From a checkpoint of a small transformer trained on Wikipedia: LayerNorm before each block, untied embeddings.
Each number is 128 + 32 x the weight over its row's rms, rounded and kept within 0 to 255. Layers, rows and columns count from 0. Numbers have three digits each. The size before them is the row's rms in percent of the matrix's.

# down: layer 13 MLP down (transposed), 640x160, rms 0.0551, rows 417-425, columns 0-159
# up: layer 13 MLP up, 640x160, rms 0.0552, rows 418-425, columns 0-159
down417 116:193125124159162145118114062132085173079112116103177080080093130078112096132174154162117140094151117117110156053163164121139115136138112147121103116170145134146139111155077098152064164206153137158092107158170148114117151122160095152101157091046070079133156122081158213116087123174128160112136151154129132107118191149167142168044131144131124157100154153103098089136144126134130123109128111105122093098144136113078110119122092078145145132081150150124115182153140136125187063075182129
up418 103:116135089047156178071137140147112158182142118105187177147085103093115116148153107139097119144101142134093165138076146065141157187182158170130099147152193136133108174176128126183152101089136133112109112105119127093148161120131090140112203117123133100125143079134093128136118125131115113123086183096162161116160152097082153114109143143185111114069137154207120089131156152116104099160130102057096080131108111159137150122069139151130110079135126148070164142121113171122068145065213137
down418 106:137114134077187152187113152177096151151150169149129128088120093154060179168145125122128149118130112117149141159140115044137140165129122165126090119144141143080135109083130138139178105130078113111123093127144152090180119119078085178131130153150138134097096149083122138154163158080148152162214102097110060110089154085131138083036138110188106148108108124118155194108120143191114160119141133139149134092150221152124158157130108154155145152167134168106163142169160125087122195153132067
up419 103:130091111145133077188135204112121126131102101124155136053095156162135164129079106130111123155082098106102104125098111158128178090083118094000200141094159133159120142161171179094124105093158107090090102163095104136133151103164164148133106132090096169096186103155116178164122125105155144143156162162162149108120149134119164110096109113150137169137205128113138146100143163210142151146065136142114126166074144114116108116126130150162076133153133061102149171156131165151091092153154120
down419 103:114160119094130168118099119172124099142058150174113083167089126135172085164094169083119093142099185127163135096113052127195121138087183120123144154133147104137092110136113093113076173069164121115088164093060139108128089184118122150103148090139109125125117084095187165134146121137124166099169156167117148119155112153111168127087084124145146135145183081085104107131153132115157177130068126174123110115126109098086184092055119152123157139118135202086149188144120149162111198092144106
up420 107:122103085117185101131108112145158141126138134134129122155130124094143175117158151109107135091158121130148104104117135155142073169140117070100081128128123145106072153155110174133156064094100127106188132134129189121121129168180237080114153171128098081140167142116106122139151162143141138073179099164134107126067144143101119115121115099067161183142071183113186124087137130108155081176128148172066104182144099170087156194120136131080149130122186178108102139062157120165106138166082111
down420 107:151143115074178123102119115146122062108121137116118158121121127109130150159112122150075203115208107164104140094173096164114070133130139088122130136108115145107185116177152105101139141098091089116154178127161094113089165095119177146093144158087175143166156146202111175095122167120128059139076159158119110094150130110120140123088114088158181108064132143044136106127104132160140094157154152146139090135102125142103145070127095091156102051128089128093096121078171096169115085090202158
up421 105:131156105100142118149112103102112127159090142118100144172133118094156104105111143159138107070158137098127105096084151035195167151117163131193125071178138148108118149087124093114108166138114169127063176148143157107168078095122115157115122144107082090083167140119138173133156108162120109135094189168194076173119166133074156168134108128163119148000156131088145109157144092164075146107142079113093119141107110135146108158140114153110132134168158145076096127123118161192139088087133101
down421 098:166144161169073124173115090085057158132165089101096170074134109182125181062151195129129082095144143109125077063176130080139130122140141128131105178173138136066146141117117132134147125129120089144160181105136141164105109127112078101115075088117173095143122222129088146151086080182134102154081122123140097125120129126126095108153140186145157171099127128138143150154180177162124116070125129130123143124123157127137166104168145146122068097107128199103137156105146100065104129187073143
up422 095:066065123122084196170133128165194151093132138113157136168143163102061115093066117126097157123107165132126121131141112151116118141163138100119080154056130119108134136069150119096108210150147087136040147127098174181156112120093119135103189196150101103156127162116117107147185128091123164072098116114083113122103140127167088130163128145026166089159110116117146145174164090118154108063123167142107157094119148093167133136098166150138122120102164124140145126118078185148148161121132128
down422 089:144152178106114118070161167151134150096213125154186138095115126185143083127112132155136102114072158111156092135180194121139099065159122061117107154169100166122095089165164138151105171134128126112146112144146090186113140167067139146122115097094162167141147184102103187098063107128093136157088144125125099108122129133081093136104172133105141112094183128107149121132105139144171137159098150098072110099142177185103142103139127073141143080160093109098148172174192150149138115161201080
up423 121:092164102087122140144063162149126149126102122093184074141087133120120128103206076110128172081171175137117137144128140142118154122129117146094117085168109081100130150122116081132075150148144114085099136100125138150177149103146183187087075121091109143109095131130131052142135145126104114140168089083129100078095122138105075172122086123155180131143147093136171143139169209092096196124089162058179113182176100150089140192124162145124120132163120127191132163163114119147132158136178082
down423 123:141103166145147138145116156128131114114146164075150171187170098090118140125131158118210187141166146175110149116135114124118138107171154174102057100153096128072102123144125177111151139148092075096106148126113147162080144139190154139125102116084130091130114098148189091188122135072146092193102117093125138138177175158100141157099093136077053160173160101074101141063154146179135079154131156114111095084092147167098198163117153137134176103118102168108118165082090153137102138100148142
up424 100:139118114153152147130120103102131169181089105129170104124105135119169073123119150090114173087124186117164119098106128143163083152157182094112105064092125145118034166115151028062153134129147094179117116100061142127079146067137103119125112209137138100109085110105149109067106129114122033096136099159139138113109156145124137134138155075102148118180167110068137099109099117107131103139106116149127127113180133169168102132151130153136087164098110099134063159172177145156157135096124173
down424 102:105092158205115193133123158073135135124089144124115133188153138084145143128128114099070112126176130159178127101121136157124075135120155118119086102099168144132086192117134118143135126058175122113154089082176164156074109104127127106128132115128083109077158107102124108057147104056086105074122108081162134096030130115120090116130136049104131131123105084117145171124137168113124116168147141151057118182126110149127152160136091150192123157103098176146120100180168128131163054127150116
up425 109:141096160108116093112150118212128159091122094139078094137116108153168145103117117144069072059099141159117170092142123120157117084097128165150074112170143146145163110176136135154104148072126108137110119104133128145094152163145160081129154118130092096130059156213159137092176158113171169126071172065132154107129158072125136130126178200169182109066118109141123148180118156137133114153146187135126117135185124137127063119099138149128116141125153124102152128225179168139094100174108126
down425 108:153137162126069150104128103126049094147119157114131210176098116147123131129106132170167084103134107095083171157131162078122107121167156103136145182169093046172123163130125129152099074127130145144142180184119146154090121170146123054175101146117163099139137109187144128112125152157134130136026129081163132160140113096115183060126117143139156175125161149122099131106138160155139170178093156070171182155143135066119099117119129108163173117143099121106142147122141110142178192169163130